From a checkpoint of a small transformer trained on Wikipedia: biases, a variant of Muon for these matrices.
Each number is 50 + 15 x the weight over the matrix's rms, rounded and kept within 0 to 99. Layers, rows and columns count from 0.

# q: layer 3 attention query, 448x224, rms 0.0522, rows 49-52,113-116,177-180,241-244,305-307,368-371,432-435, columns 0-223
# k: layer 3 attention key, 64x224, rms 0.0588, rows 48-51, columns 0-223
q368:45 74 27 56 64 35 72 63 81 37 68 65 37 31 45 83 53 51 35 39 66 35 42 29 43 60 50 51 56 45 97 54 09 74 62 37 55 72 54 66 44 54 36 63 27 48 42 37 52 49 38 54 39 86 18 68 44 45 37 29 34 62 61 30 53 68 52 95 29 33 72 49 52 53 63 26 29 67 47 40 08 44 57 24 73 67 21 97 57 51 67 67 38 67 48 68 25 63 08 90 15 37 63 66 03 54 51 38 49 70 54 85 42 50 46 28 20 60 67 58 28 66 60 54 63 30 59 42 47 73 56 54 46 53 55 54 50 45 89 60 31 32 59 38 51 43 30 38 61 75 60 05 65 37 27 47 65 53 57 48 94 37 71 64 59 22 69 13 61 47 60 53 47 59 27 47 54 37 70 52 41 30 29 51 61 60 50 67 70 35 55 43 12 24 23 53 38 68 62 90 52 45 42 17 34 37 69 73 55 41 70 44 51 82 36 60 48 44 46 86 42 37 54 19
q432:47 44 37 62 44 70 68 55 60 43 69 37 50 63 46 55 75 52 71 49 49 46 28 34 52 40 76 48 22 61 39 69 50 63 77 58 29 54 34 77 41 67 33 41 47 55 62 49 39 35 59 62 39 71 82 46 61 47 73 57 40 46 70 46 48 68 27 62 32 34 23 54 50 49 37 42 58 63 65 34 36 50 36 27 57 47 64 71 31 24 49 40 54 42 54 56 12 50 37 62 63 30 60 38 38 58 29 51 95 55 57 65 43 31 64 16 60 46 53 57 54 47 43 64 56 42 56 76 68 47 29 50 29 58 57 73 56 67 41 35 54 28 23 55 43 32 17 65 46 72 55 64 53 46 29 38 36 67 49 29 60 57 45 71 47 66 47 54 53 67 66 38 53 52 31 74 46 40 52 28 49 59 57 20 43 69 20 31 46 50 88 63 62 25 14 54 55 56 63 72 70 69 34 51 38 43 56 52 48 43 69 68 56 50 57 25 43 51 41 57 65 37 69 38
k48:43 69 65 54 74 33 63 63 43 65 56 33 65 56 33 67 53 48 53 81 41 26 47 51 33 35 36 56 59 46 66 39 37 47 67 41 32 65 52 39 37 70 58 27 72 48 58 72 62 48 76 58 58 49 56 40 82 40 37 76 38 64 59 61 29 11 50 54 71 72 45 62 45 37 52 64 68 44 60 52 43 46 52 34 46 82 65 49 23 39 56 40 66 51 73 34 53 76 35 31 45 36 14 72 62 53 69 03 48 36 24 43 60 50 54 47 51 64 60 24 47 31 42 23 71 49 55 51 67 59 50 48 62 43 65 68 58 59 40 51 26 50 38 49 35 75 41 63 56 57 37 33 56 50 41 52 39 44 34 27 63 22 37 40 69 58 55 64 57 42 51 43 21 57 26 48 24 69 31 58 82 36 72 83 31 33 28 55 42 47 42 63 56 58 48 51 50 77 47 92 60 35 48 22 48 82 43 56 58 62 62 63 52 57 42 31 91 26 40 40 61 66 70 76
q49:50 49 56 60 59 52 24 54 41 52 39 39 52 65 66 45 22 56 68 48 42 48 44 43 44 30 15 37 40 39 51 39 61 34 59 66 56 39 65 48 45 63 33 27 53 43 59 46 47 72 48 33 37 62 77 44 52 54 47 44 48 47 61 59 65 64 53 66 51 37 66 28 60 64 57 62 61 51 79 53 61 24 39 69 51 71 47 61 64 81 47 48 43 28 46 49 43 35 62 51 70 53 51 41 45 43 52 35 31 29 43 38 62 63 68 67 57 68 55 37 31 71 48 29 56 58 56 63 27 41 53 46 61 31 29 63 53 30 14 64 38 53 59 54 53 41 31 47 44 61 57 73 36 50 40 43 50 62 35 37 23 33 35 58 37 57 65 56 35 72 65 67 56 60 80 44 71 51 43 39 74 43 04 44 44 47 21 48 46 33 50 58 69 47 51 34 65 32 58 44 59 38 68 50 40 65 39 62 60 59 41 83 33 46 57 52 50 42 44 47 63 41 53 57
q113:78 39 67 28 48 55 21 60 47 40 41 77 52 42 32 43 47 71 37 24 50 57 42 49 51 18 35 38 68 66 30 41 35 52 48 35 43 28 59 66 68 36 62 46 47 49 47 37 60 57 39 41 54 40 56 43 44 59 70 50 66 57 72 53 46 27 25 64 60 41 61 44 41 57 59 65 53 60 44 71 39 35 48 53 55 44 43 56 56 73 59 32 37 62 55 47 71 30 69 27 74 44 40 53 50 42 49 62 42 57 24 52 28 27 33 27 72 63 44 43 70 62 71 30 45 60 27 56 39 56 67 54 45 64 37 66 72 51 71 25 35 44 41 24 36 17 77 47 47 39 52 43 39 50 96 74 53 61 36 59 38 36 46 54 50 23 40 43 56 62 38 54 59 57 53 30 77 53 35 43 40 53 56 59 64 67 48 47 25 54 30 53 39 67 83 64 54 61 02 35 63 37 74 56 95 66 38 59 47 32 22 55 64 39 76 67 50 42 40 45 61 49 70 53
q177:45 50 34 53 49 72 39 53 31 25 55 46 61 66 64 29 62 51 35 43 45 61 37 60 40 88 41 67 29 60 47 31 51 46 29 66 35 23 47 39 40 28 54 69 52 55 20 35 50 46 35 46 43 55 43 32 55 59 58 52 30 63 65 75 52 54 54 69 40 55 66 64 48 62 51 80 51 55 60 50 53 72 47 47 60 46 40 63 72 69 56 18 42 91 00 86 35 39 70 58 45 70 40 63 47 56 46 69 51 31 46 51 34 47 43 56 49 53 17 39 59 45 76 56 46 67 66 42 70 50 58 31 20 71 50 42 70 43 71 66 43 44 39 46 55 69 71 22 58 28 47 51 52 76 61 41 51 50 38 65 46 31 30 59 32 57 58 54 51 29 52 57 54 45 45 60 71 41 58 74 54 50 63 41 44 50 56 41 11 71 54 58 59 54 58 77 69 35 54 59 39 63 79 38 50 24 43 41 31 15 36 32 80 46 37 52 59 65 65 59 58 35 47 17
q241:50 68 43 46 49 54 37 74 69 59 56 48 60 42 47 47 74 56 66 55 45 47 65 71 35 73 50 63 36 73 46 50 44 46 30 58 53 37 41 44 56 49 70 38 51 61 44 49 49 57 65 66 63 49 61 43 65 30 47 46 59 46 58 60 73 49 40 53 53 48 48 65 53 83 25 27 20 67 28 45 75 75 65 34 57 64 51 33 21 70 68 32 41 55 23 31 52 59 40 63 55 65 50 41 40 33 42 60 37 43 44 46 46 39 29 58 40 24 38 45 18 46 61 48 64 45 46 43 51 41 63 54 49 80 30 38 44 57 71 58 46 69 47 22 75 33 24 50 70 36 54 60 43 60 26 66 54 40 66 35 46 55 64 47 61 63 34 58 67 55 45 60 69 48 44 51 39 28 26 20 44 47 69 57 22 54 37 58 27 72 61 32 39 38 17 82 49 42 46 52 54 31 40 53 54 39 34 45 65 64 60 69 68 58 43 38 57 78 51 68 44 42 51 51
q305:64 54 57 59 54 30 24 61 16 34 51 36 69 25 65 12 57 60 45 39 34 33 74 80 55 59 44 51 60 42 49 67 23 37 59 35 19 32 32 60 35 54 52 62 41 97 50 74 55 42 48 51 67 38 69 73 42 21 49 30 57 34 66 67 18 37 37 49 22 50 54 68 36 57 55 43 49 36 23 41 47 51 53 69 49 79 41 53 48 35 51 33 73 42 33 67 47 31 70 62 57 80 44 53 79 25 47 57 26 44 50 22 54 41 54 36 42 60 24 55 67 66 67 54 47 68 39 45 72 41 84 22 76 61 40 42 62 84 52 41 44 58 35 37 26 68 84 49 82 34 53 54 52 47 62 57 62 67 47 54 21 63 64 48 40 51 45 44 73 79 53 47 63 67 70 37 62 48 33 37 09 22 53 58 30 63 33 58 42 63 56 53 63 48 56 89 51 53 49 67 48 42 59 54 36 49 34 39 87 34 45 52 55 34 54 43 48 25 50 23 55 44 58 63
q369:86 04 78 57 38 62 56 30 42 70 46 51 67 36 49 31 36 43 43 35 43 34 28 74 45 44 31 45 58 50 45 36 63 48 43 38 22 60 73 39 56 60 58 62 76 40 48 48 60 55 63 66 67 75 43 39 57 54 51 50 48 59 55 41 44 57 60 52 61 49 64 49 38 67 49 71 24 60 55 20 45 66 39 34 43 57 34 59 32 51 35 41 64 71 52 78 58 29 70 00 56 74 34 44 53 35 44 56 54 17 52 52 53 46 51 29 79 69 26 58 61 78 40 73 50 50 31 35 41 55 53 40 53 30 33 63 66 42 42 53 07 83 62 45 31 51 59 43 56 49 61 40 44 45 52 63 69 60 62 61 30 07 41 59 61 42 15 36 24 58 75 83 32 51 37 20 50 73 51 48 55 51 70 42 49 70 64 37 42 47 51 37 54 47 76 71 67 75 48 48 70 52 53 14 59 64 67 38 58 47 57 63 59 52 44 36 37 49 48 44 55 57 61 49
q433:84 57 27 84 58 78 26 58 42 34 60 68 37 31 77 28 43 61 93 38 65 33 65 76 48 48 65 38 65 78 17 88 57 61 50 66 79 39 42 18 42 33 46 58 30 68 35 47 41 59 53 52 45 43 61 58 53 38 37 62 31 55 46 55 51 57 00 70 65 50 57 37 44 83 58 27 72 80 60 60 30 56 26 52 51 65 62 80 36 45 54 41 58 16 26 59 44 27 83 46 41 45 41 39 49 42 50 64 31 76 53 17 38 25 57 43 32 58 38 40 26 56 52 22 80 67 67 47 47 32 65 32 30 81 53 62 73 66 41 49 64 56 33 40 47 39 33 37 53 36 60 48 36 72 59 75 57 36 57 36 37 76 11 78 69 49 51 69 66 77 59 16 50 37 68 59 61 64 38 59 38 53 43 62 59 52 43 42 60 56 74 34 79 56 59 61 57 39 38 67 60 51 35 29 43 36 74 35 69 27 48 45 59 28 41 49 39 19 49 26 82 53 44 45
k49:46 56 47 48 43 48 33 65 70 60 70 41 39 56 76 46 53 42 22 51 76 58 23 52 39 97 60 79 41 36 40 34 32 78 44 42 69 67 45 45 60 64 45 48 43 64 61 47 31 45 35 54 52 41 48 66 29 54 77 39 52 44 52 85 51 43 41 46 85 64 58 51 21 54 82 67 39 41 50 44 38 37 55 51 44 31 49 54 46 40 64 15 62 62 22 69 69 47 51 50 44 40 46 51 26 28 31 45 52 63 34 58 50 29 44 56 45 27 45 49 52 65 71 61 52 29 35 49 91 58 56 41 46 63 42 34 83 60 47 52 32 56 40 30 55 50 68 35 61 26 31 62 63 68 60 77 30 42 60 65 44 52 57 43 51 38 57 58 38 29 25 60 66 57 46 76 53 50 43 37 69 33 35 35 47 55 40 47 34 63 52 44 47 73 54 59 41 46 23 69 39 48 72 61 62 37 80 49 43 47 44 50 39 58 99 50 40 49 54 29 43 61 58 62
q50:40 32 71 58 61 53 60 51 43 48 60 37 47 64 43 32 30 57 35 38 57 47 44 46 43 57 62 48 38 40 50 56 51 47 32 51 29 33 44 53 44 46 40 80 57 62 55 44 47 62 52 25 55 36 52 66 56 41 34 41 36 48 85 45 51 62 56 44 48 57 44 42 44 47 51 55 58 57 63 51 43 38 26 62 36 68 66 35 48 63 46 47 63 60 50 77 77 53 59 60 52 53 56 53 53 66 46 41 46 53 42 66 53 37 47 68 55 37 57 55 51 35 52 48 35 66 22 36 63 55 78 36 64 42 52 38 58 61 63 44 46 39 36 47 32 69 76 66 54 58 40 44 45 29 54 37 46 55 71 48 49 38 51 24 61 41 44 52 52 49 57 59 61 49 39 49 43 29 54 50 72 70 60 18 58 72 46 54 50 49 61 15 42 47 60 50 60 59 71 65 64 37 47 43 25 52 58 37 53 57 42 51 30 58 68 51 41 59 56 68 30 51 44 54
q114:54 47 49 38 45 47 49 31 53 22 41 48 76 75 50 40 48 57 35 30 47 31 53 39 55 52 18 47 46 54 42 71 20 53 89 58 20 61 67 45 50 59 69 48 49 46 70 61 53 25 62 33 35 50 66 50 70 43 62 67 49 45 49 53 31 36 49 59 50 53 51 61 63 25 60 74 61 58 37 67 10 31 65 61 81 54 53 53 36 67 47 53 62 50 64 52 73 53 23 65 39 72 66 50 77 72 33 21 41 42 53 63 33 68 56 28 52 48 47 38 54 68 40 38 48 55 48 46 38 68 65 54 64 27 68 75 33 31 64 56 58 36 43 42 39 53 31 80 38 46 42 49 47 73 60 36 26 78 62 23 34 49 62 30 49 54 24 66 62 64 74 48 63 30 37 37 99 52 63 49 50 35 27 42 28 29 57 50 54 41 22 47 28 44 60 71 50 72 41 73 80 69 41 63 51 90 57 57 27 43 39 54 61 68 25 46 75 68 40 43 43 44 45 63
q178:51 47 55 65 21 67 84 50 48 51 45 29 38 75 33 40 21 22 63 68 60 38 46 42 38 53 50 49 58 62 85 56 40 55 55 42 32 30 41 70 52 72 29 54 49 29 29 55 49 47 54 59 52 54 77 88 60 41 51 52 56 29 66 53 24 67 55 31 29 49 42 59 51 47 52 78 25 87 45 50 54 24 66 50 31 42 46 48 65 74 07 74 34 74 73 55 45 49 31 84 39 44 55 38 70 76 37 26 46 32 67 21 24 39 84 30 50 46 65 38 47 51 72 34 41 62 63 44 61 45 36 70 26 43 56 72 43 43 41 95 70 26 26 52 55 61 51 58 47 56 30 42 26 47 48 26 58 57 48 21 53 37 38 28 28 55 44 56 65 43 73 47 37 79 34 51 68 71 42 52 46 50 37 50 30 55 82 41 70 31 28 22 76 45 29 46 74 52 70 80 33 99 32 47 46 62 41 73 43 71 58 41 74 77 21 24 59 69 63 74 43 50 22 66
q242:47 02 46 42 41 52 40 27 44 49 52 55 46 36 53 70 20 39 38 41 49 32 36 37 48 53 59 74 59 62 58 49 35 36 59 41 32 30 65 54 44 42 62 40 46 50 45 58 61 33 33 54 36 35 62 74 46 43 53 54 28 44 58 71 44 47 55 54 41 60 55 71 43 48 30 60 58 71 56 58 54 46 61 47 16 40 58 54 70 47 33 42 53 61 52 90 44 63 47 58 52 43 58 42 81 59 40 41 68 40 42 55 46 35 40 55 16 67 58 63 69 82 60 45 39 61 62 49 21 69 53 51 46 49 52 77 23 57 37 57 57 42 62 50 42 42 55 39 38 48 79 49 57 32 45 53 41 54 42 58 26 53 60 45 56 78 71 54 52 31 56 57 70 52 33 44 68 41 62 41 46 62 48 62 44 62 58 58 43 31 51 63 55 44 49 35 46 79 41 53 51 75 49 51 36 50 57 65 32 49 57 41 61 80 68 66 50 44 36 67 00 41 57 62
q306:58 32 16 55 02 22 73 47 45 55 68 30 83 95 56 35 55 23 44 27 60 75 41 38 58 70 55 62 50 48 49 77 44 43 51 37 30 55 30 64 39 35 31 54 49 51 81 30 71 46 39 23 53 56 31 72 49 38 56 47 47 50 56 54 00 44 16 34 39 48 56 52 47 46 44 58 70 71 58 51 55 53 73 70 44 25 51 66 78 42 41 28 71 45 61 55 43 45 00 40 40 29 55 50 61 56 46 37 64 40 49 24 58 43 53 21 64 77 43 45 60 90 69 59 39 63 41 52 09 49 62 45 64 54 59 91 50 54 74 83 64 19 18 65 56 79 58 45 31 71 50 37 62 83 74 21 51 31 11 35 45 41 49 27 52 58 48 83 77 54 47 37 55 82 43 27 76 61 47 37 40 59 58 41 56 67 68 43 38 35 29 33 31 76 45 55 38 66 94 56 38 77 41 43 57 60 56 51 71 30 38 68 42 57 59 57 71 63 39 57 20 38 44 57
q370:55 33 67 34 34 66 49 41 18 77 46 61 68 48 33 56 63 42 61 52 67 28 46 34 32 42 26 35 42 64 21 56 21 46 74 54 07 73 49 49 31 38 68 56 49 39 26 36 71 29 32 59 59 33 61 77 77 39 09 67 45 38 51 82 30 48 42 28 47 21 37 49 88 54 41 28 41 47 43 60 57 50 64 48 16 49 37 41 59 56 73 62 40 68 97 78 53 30 10 75 56 52 45 66 86 71 27 40 59 47 88 37 50 67 65 46 22 29 41 45 73 73 36 54 52 34 72 18 45 73 53 39 40 43 62 69 33 41 30 57 34 45 66 65 59 58 42 58 41 44 44 25 47 56 73 36 58 58 33 17 67 31 58 45 38 52 48 54 44 62 11 36 63 44 59 47 78 56 21 62 59 53 51 44 46 46 75 26 45 51 24 66 60 32 54 63 42 29 75 53 57 66 70 72 67 89 72 54 82 50 66 39 69 78 64 64 35 39 52 56 09 27 58 74
q434:69 30 45 61 42 63 85 29 47 53 56 47 40 67 55 51 46 34 22 37 38 61 61 46 36 40 36 40 24 54 25 86 64 35 70 40 09 60 59 86 46 49 72 49 42 47 38 32 68 04 78 67 35 63 62 31 36 67 57 50 59 37 67 34 10 60 64 53 50 52 68 35 76 21 48 69 41 68 54 31 43 54 33 38 52 36 32 64 49 70 46 41 66 78 62 72 62 45 35 70 56 36 38 50 72 37 34 30 64 68 66 47 25 44 47 30 39 59 81 58 64 62 51 39 47 66 65 34 22 56 50 60 11 14 73 78 48 37 58 54 89 43 44 67 59 86 22 53 32 70 32 40 81 44 61 42 30 90 29 59 10 41 49 50 52 44 43 62 37 52 36 20 68 71 40 33 91 92 62 73 41 62 57 40 47 58 79 60 53 36 56 57 34 46 47 32 40 48 62 64 40 82 40 30 48 59 46 15 46 72 51 44 59 86 60 56 52 17 47 38 33 60 31 52
k50:37 75 28 53 51 70 79 89 46 42 37 48 27 56 43 54 44 56 45 57 23 31 52 37 52 56 49 30 47 31 40 60 34 78 81 53 62 51 56 60 46 52 72 44 57 31 34 46 45 34 25 61 63 55 44 66 37 71 28 30 47 41 63 38 68 55 96 44 15 55 27 56 16 38 51 34 48 30 59 38 39 64 52 27 79 42 24 51 46 27 46 39 67 43 34 51 46 48 75 63 63 35 47 61 59 48 52 61 27 31 57 65 53 26 67 18 59 43 64 37 49 58 43 41 39 86 45 65 51 62 22 61 42 20 54 58 43 43 58 55 58 57 33 25 47 46 56 54 76 51 51 51 59 48 40 53 29 42 67 40 78 67 34 41 14 50 40 83 13 65 53 43 28 54 61 56 20 97 56 62 50 25 43 69 69 34 63 66 47 44 53 73 69 25 45 27 38 64 30 91 50 55 53 48 38 41 51 31 38 77 57 75 58 70 35 41 54 74 42 38 41 49 22 54
q51:32 42 52 50 43 24 45 53 46 63 72 56 54 76 69 32 49 71 59 48 48 45 31 36 38 62 68 65 41 61 53 58 65 61 58 58 70 51 74 64 42 56 62 60 55 45 41 55 68 60 64 54 58 42 56 44 34 46 64 52 35 58 37 33 30 42 54 47 52 58 43 55 49 50 54 41 23 60 21 58 59 64 49 13 52 61 56 48 46 45 51 47 38 44 48 16 41 28 47 58 45 45 51 43 39 62 61 27 44 42 41 44 66 56 21 44 27 42 61 45 59 33 57 48 31 43 66 38 54 61 37 47 37 30 50 76 41 42 44 63 63 46 41 66 66 52 36 30 34 58 42 32 38 64 55 52 40 70 41 46 43 41 69 36 51 38 62 55 58 35 69 42 51 55 57 37 53 45 51 52 54 45 82 66 50 43 54 64 52 50 53 71 60 51 54 45 53 63 35 62 44 67 44 47 62 47 54 39 44 33 56 52 51 67 33 27 56 31 54 44 34 41 52 56
q115:65 72 54 27 70 33 45 54 40 37 64 26 37 43 44 34 57 25 30 73 51 41 49 52 36 58 69 90 72 51 27 34 23 56 59 35 23 30 32 46 64 62 59 33 49 37 37 37 47 69 46 58 66 53 42 43 32 44 34 46 38 38 38 39 35 89 60 83 61 15 17 55 56 51 52 43 56 21 54 44 61 32 62 64 60 60 42 75 62 47 65 35 57 67 41 53 17 45 50 33 50 26 54 42 57 35 33 37 44 55 55 32 47 36 62 58 35 59 74 76 50 53 45 47 56 63 49 54 50 43 58 38 81 54 61 26 60 52 22 56 46 27 53 42 32 61 60 36 75 53 64 41 35 79 44 49 73 70 40 39 59 56 48 65 26 48 46 27 67 36 14 30 74 60 24 58 41 67 82 44 63 41 83 57 70 50 78 58 64 51 39 67 65 35 65 58 36 57 61 55 68 66 53 84 31 57 56 48 38 73 65 48 47 42 37 73 47 26 53 34 20 65 55 55
q179:65 51 21 27 41 36 56 43 25 17 76 59 29 66 53 31 55 30 23 70 41 48 58 03 43 62 68 49 54 36 63 84 00 60 57 43 60 47 51 51 36 36 53 39 64 49 30 56 34 27 74 57 60 44 57 45 57 57 78 74 59 37 41 59 42 55 49 37 63 29 44 38 71 28 40 69 46 43 50 29 45 50 79 55 60 34 46 78 58 51 48 60 70 44 45 48 29 47 62 88 86 36 38 39 62 46 48 64 61 37 56 74 50 39 69 42 57 59 57 59 48 65 78 37 50 57 55 54 54 44 18 58 54 64 55 39 48 50 46 87 39 51 00 49 29 49 65 49 28 63 38 68 45 59 49 61 65 88 42 44 31 73 66 41 38 66 19 17 52 37 51 29 54 39 52 59 39 41 84 59 56 73 77 56 42 43 51 61 31 48 38 52 46 53 77 39 69 34 30 48 38 59 51 59 74 45 32 56 47 51 46 29 44 58 31 87 65 34 45 49 69 41 61 33
q243:64 35 55 33 52 74 63 57 33 46 61 70 29 58 22 51 49 47 71 56 49 55 69 48 49 38 51 52 48 39 38 53 61 52 51 50 38 42 52 41 30 43 47 56 07 59 52 56 46 57 51 69 57 57 36 65 48 44 44 55 60 69 60 48 36 61 43 54 33 46 60 63 40 47 56 40 49 47 59 67 43 34 39 51 71 40 65 46 42 58 42 77 44 49 38 47 56 46 51 66 63 48 65 26 34 63 60 58 68 39 32 62 36 67 62 49 59 78 37 52 54 45 71 52 30 53 54 51 28 39 49 38 32 48 73 48 58 51 49 38 35 62 46 52 42 77 74 40 51 45 42 77 60 39 41 70 56 50 58 60 42 32 29 57 39 43 51 46 39 45 50 44 80 39 34 56 56 42 39 34 41 36 30 41 64 66 73 68 49 50 37 27 51 49 36 51 77 35 74 53 62 40 40 53 61 38 60 32 58 39 36 31 58 51 45 46 55 52 35 41 59 23 41 54
q307:42 76 45 45 24 37 54 48 40 53 44 31 39 63 68 52 34 20 25 39 55 52 57 32 61 66 49 51 98 44 27 24 47 52 61 47 50 49 38 81 54 59 54 35 52 76 46 52 64 21 53 33 90 36 67 44 52 35 53 38 60 53 63 51 34 71 48 26 45 48 57 40 56 72 48 61 44 60 29 37 80 35 44 57 61 36 32 63 40 64 54 46 71 55 42 58 39 44 50 62 64 45 89 35 48 25 53 60 35 55 78 23 46 36 48 43 38 63 38 69 35 69 44 84 24 56 67 74 78 43 63 69 68 74 86 36 68 99 59 81 47 10 42 67 17 47 20 38 66 57 44 57 57 51 51 48 39 84 42 71 60 48 47 30 64 55 78 39 65 81 46 26 76 33 66 41 59 70 66 37 52 36 42 36 45 37 48 49 72 61 53 27 50 47 78 38 24 55 26 64 25 37 59 49 36 42 32 64 74 45 78 28 21 39 32 60 53 00 56 45 32 63 82 25
q371:52 99 60 27 37 18 65 71 65 56 46 50 49 41 60 61 67 26 46 53 68 51 64 61 68 27 56 61 84 68 58 41 35 59 67 33 60 62 58 44 32 81 64 60 58 53 43 50 65 51 41 57 54 33 52 62 65 62 59 39 40 56 18 38 57 56 51 37 49 27 40 51 55 40 38 64 28 37 31 40 70 10 45 60 56 28 51 36 45 81 62 71 61 33 73 33 22 61 51 74 45 53 81 59 19 52 39 68 24 56 45 38 47 30 52 44 63 69 56 61 56 35 36 47 39 64 39 68 70 54 38 99 53 70 23 24 47 55 62 63 51 45 44 47 48 49 39 82 49 62 52 52 36 76 59 34 65 59 54 74 59 38 50 62 08 30 18 52 46 19 65 36 13 38 39 53 39 54 48 43 45 60 47 64 57 43 68 32 57 41 67 46 81 28 33 61 35 80 51 36 26 52 65 70 30 69 62 61 06 58 41 40 13 65 25 69 60 42 59 39 48 60 30 55
q435:54 33 56 21 45 45 65 29 55 67 46 75 40 47 64 36 51 46 35 47 82 64 65 29 61 49 50 66 43 46 62 27 49 58 79 35 28 61 35 66 56 41 57 27 48 66 55 44 59 53 49 38 70 31 64 53 57 33 40 64 55 49 54 38 29 71 41 61 55 46 93 25 44 37 12 25 75 68 49 60 86 40 50 32 40 46 34 68 63 53 43 48 25 51 78 46 39 31 34 32 44 39 51 25 62 45 77 77 44 43 55 15 60 55 27 44 32 46 44 45 51 46 55 68 31 36 62 68 54 43 61 59 59 72 65 38 62 46 52 72 33 13 33 66 19 54 61 45 84 49 39 38 60 60 59 41 58 39 35 65 47 42 47 44 47 58 44 70 79 81 61 38 42 46 27 46 61 36 36 42 63 59 64 27 54 44 58 46 75 57 41 46 78 46 33 53 47 70 21 84 39 74 74 68 48 40 38 44 60 48 65 58 20 26 54 55 63 17 44 38 56 64 40 40
k51:48 60 41 32 52 65 72 21 57 40 39 53 26 64 69 38 62 59 23 92 61 75 92 25 28 73 48 52 64 71 23 64 26 62 56 38 24 41 72 10 58 29 38 32 72 61 36 46 49 47 69 54 22 49 73 47 33 41 29 41 85 52 58 39 69 60 48 61 48 49 28 20 55 56 68 50 46 41 31 58 37 50 52 56 44 53 27 49 27 55 50 32 65 54 51 79 56 34 67 68 59 58 44 46 60 26 58 78 36 15 56 63 45 39 53 51 61 71 42 58 48 39 40 51 50 39 57 61 60 13 42 08 84 61 49 42 46 66 41 56 38 56 71 36 37 53 31 57 47 57 38 70 46 79 35 47 53 49 52 18 53 33 17 29 75 55 63 69 61 39 53 50 58 38 26 57 58 51 56 48 51 31 58 64 79 46 43 47 42 46 63 33 33 52 45 48 70 45 20 68 55 51 45 28 56 46 34 43 53 64 38 54 47 67 55 60 49 75 59 56 83 50 61 42
q52:24 25 39 66 60 56 52 61 63 67 52 74 53 80 72 57 64 45 60 60 49 49 69 53 58 35 54 27 44 27 30 42 68 70 50 67 34 82 56 59 64 40 67 41 42 55 69 46 48 59 58 53 45 57 44 44 29 69 39 37 70 60 69 45 56 37 39 70 57 37 56 50 30 42 31 48 49 30 73 45 34 53 43 44 41 46 45 46 41 42 57 28 38 59 55 48 64 70 52 29 58 57 62 19 49 43 37 32 44 43 70 35 48 39 36 51 63 57 24 55 48 42 59 35 41 64 48 74 33 51 45 17 47 56 40 51 75 25 56 73 48 58 42 42 39 48 58 58 79 47 59 55 32 65 50 54 52 51 43 46 56 53 53 57 69 32 44 49 58 38 30 50 45 80 48 73 39 67 68 27 48 62 67 34 46 65 54 56 47 56 51 53 55 49 40 56 39 21 40 35 61 48 54 49 50 50 47 35 72 46 24 58 61 27 49 68 31 61 45 52 82 55 41 54
q116:39 59 49 41 65 56 58 71 34 52 73 67 64 43 28 53 35 59 55 42 33 33 43 56 58 56 61 17 43 36 58 29 29 36 40 27 78 16 70 34 72 34 40 53 56 35 62 52 62 54 42 23 43 71 83 42 29 41 44 41 57 28 30 38 83 41 38 64 49 45 41 39 55 43 58 59 64 51 49 58 62 43 61 46 58 63 37 24 66 56 50 41 47 35 29 47 49 35 75 66 67 62 53 58 44 51 84 43 32 41 46 28 45 71 52 73 79 36 37 38 43 50 64 65 58 82 66 68 37 49 41 37 47 64 47 60 73 47 65 35 72 51 79 34 46 29 66 53 72 70 45 52 54 72 61 66 79 62 66 38 29 64 30 51 57 47 55 50 26 54 33 30 22 74 64 51 72 43 33 53 50 56 42 63 49 51 47 34 55 37 61 47 47 67 66 27 35 54 48 56 72 18 67 45 44 51 38 72 35 42 39 56 57 68 61 33 44 61 37 28 46 55 35 49
q180:35 80 39 64 51 68 09 33 35 35 52 47 65 50 60 67 40 45 55 29 37 48 71 68 43 64 37 15 47 04 68 41 54 55 38 48 62 39 43 40 47 20 41 60 36 28 59 52 63 71 29 54 64 50 71 42 51 40 72 52 52 49 36 52 61 62 81 68 75 72 46 49 75 61 71 59 52 67 65 57 47 39 61 24 50 29 53 55 48 46 37 44 77 57 59 41 52 53 40 44 25 41 38 51 21 54 71 34 35 48 31 76 55 32 42 45 40 41 71 49 64 40 40 54 67 69 70 67 31 44 47 51 26 57 41 55 72 51 56 59 38 46 50 27 38 05 31 37 49 36 47 58 66 59 67 26 56 54 59 52 32 66 55 69 32 35 56 43 36 53 55 53 39 51 85 71 29 71 72 41 41 48 23 99 79 31 45 43 36 47 59 62 14 46 63 56 37 48 43 44 87 08 22 37 49 27 38 43 25 55 71 48 66 69 55 71 53 41 50 32 78 68 60 80
q244:40 46 65 68 72 30 31 41 30 29 59 41 47 50 44 61 54 60 39 65 39 46 25 53 52 51 32 49 66 36 54 37 54 61 41 48 55 78 49 42 52 27 34 43 42 38 50 48 66 41 40 35 60 76 57 54 67 61 64 52 35 54 45 47 64 46 51 41 58 67 69 47 43 40 49 45 64 46 51 50 54 43 43 38 47 63 53 36 28 65 53 80 51 55 57 54 48 57 59 50 35 53 52 54 53 50 56 51 80 36 45 40 46 26 44 52 65 30 77 23 65 54 62 45 45 30 40 57 44 68 70 42 54 37 64 65 40 33 28 69 36 49 34 43 45 42 54 45 37 29 34 47 50 55 58 32 25 42 26 39 49 56 56 53 58 61 64 54 63 52 41 39 43 59 56 68 44 44 43 52 63 41 45 50 51 45 67 27 59 60 42 52 49 48 37 67 52 64 55 68 62 43 42 53 40 48 54 58 38 53 42 63 45 47 49 70 28 59 60 59 74 79 41 49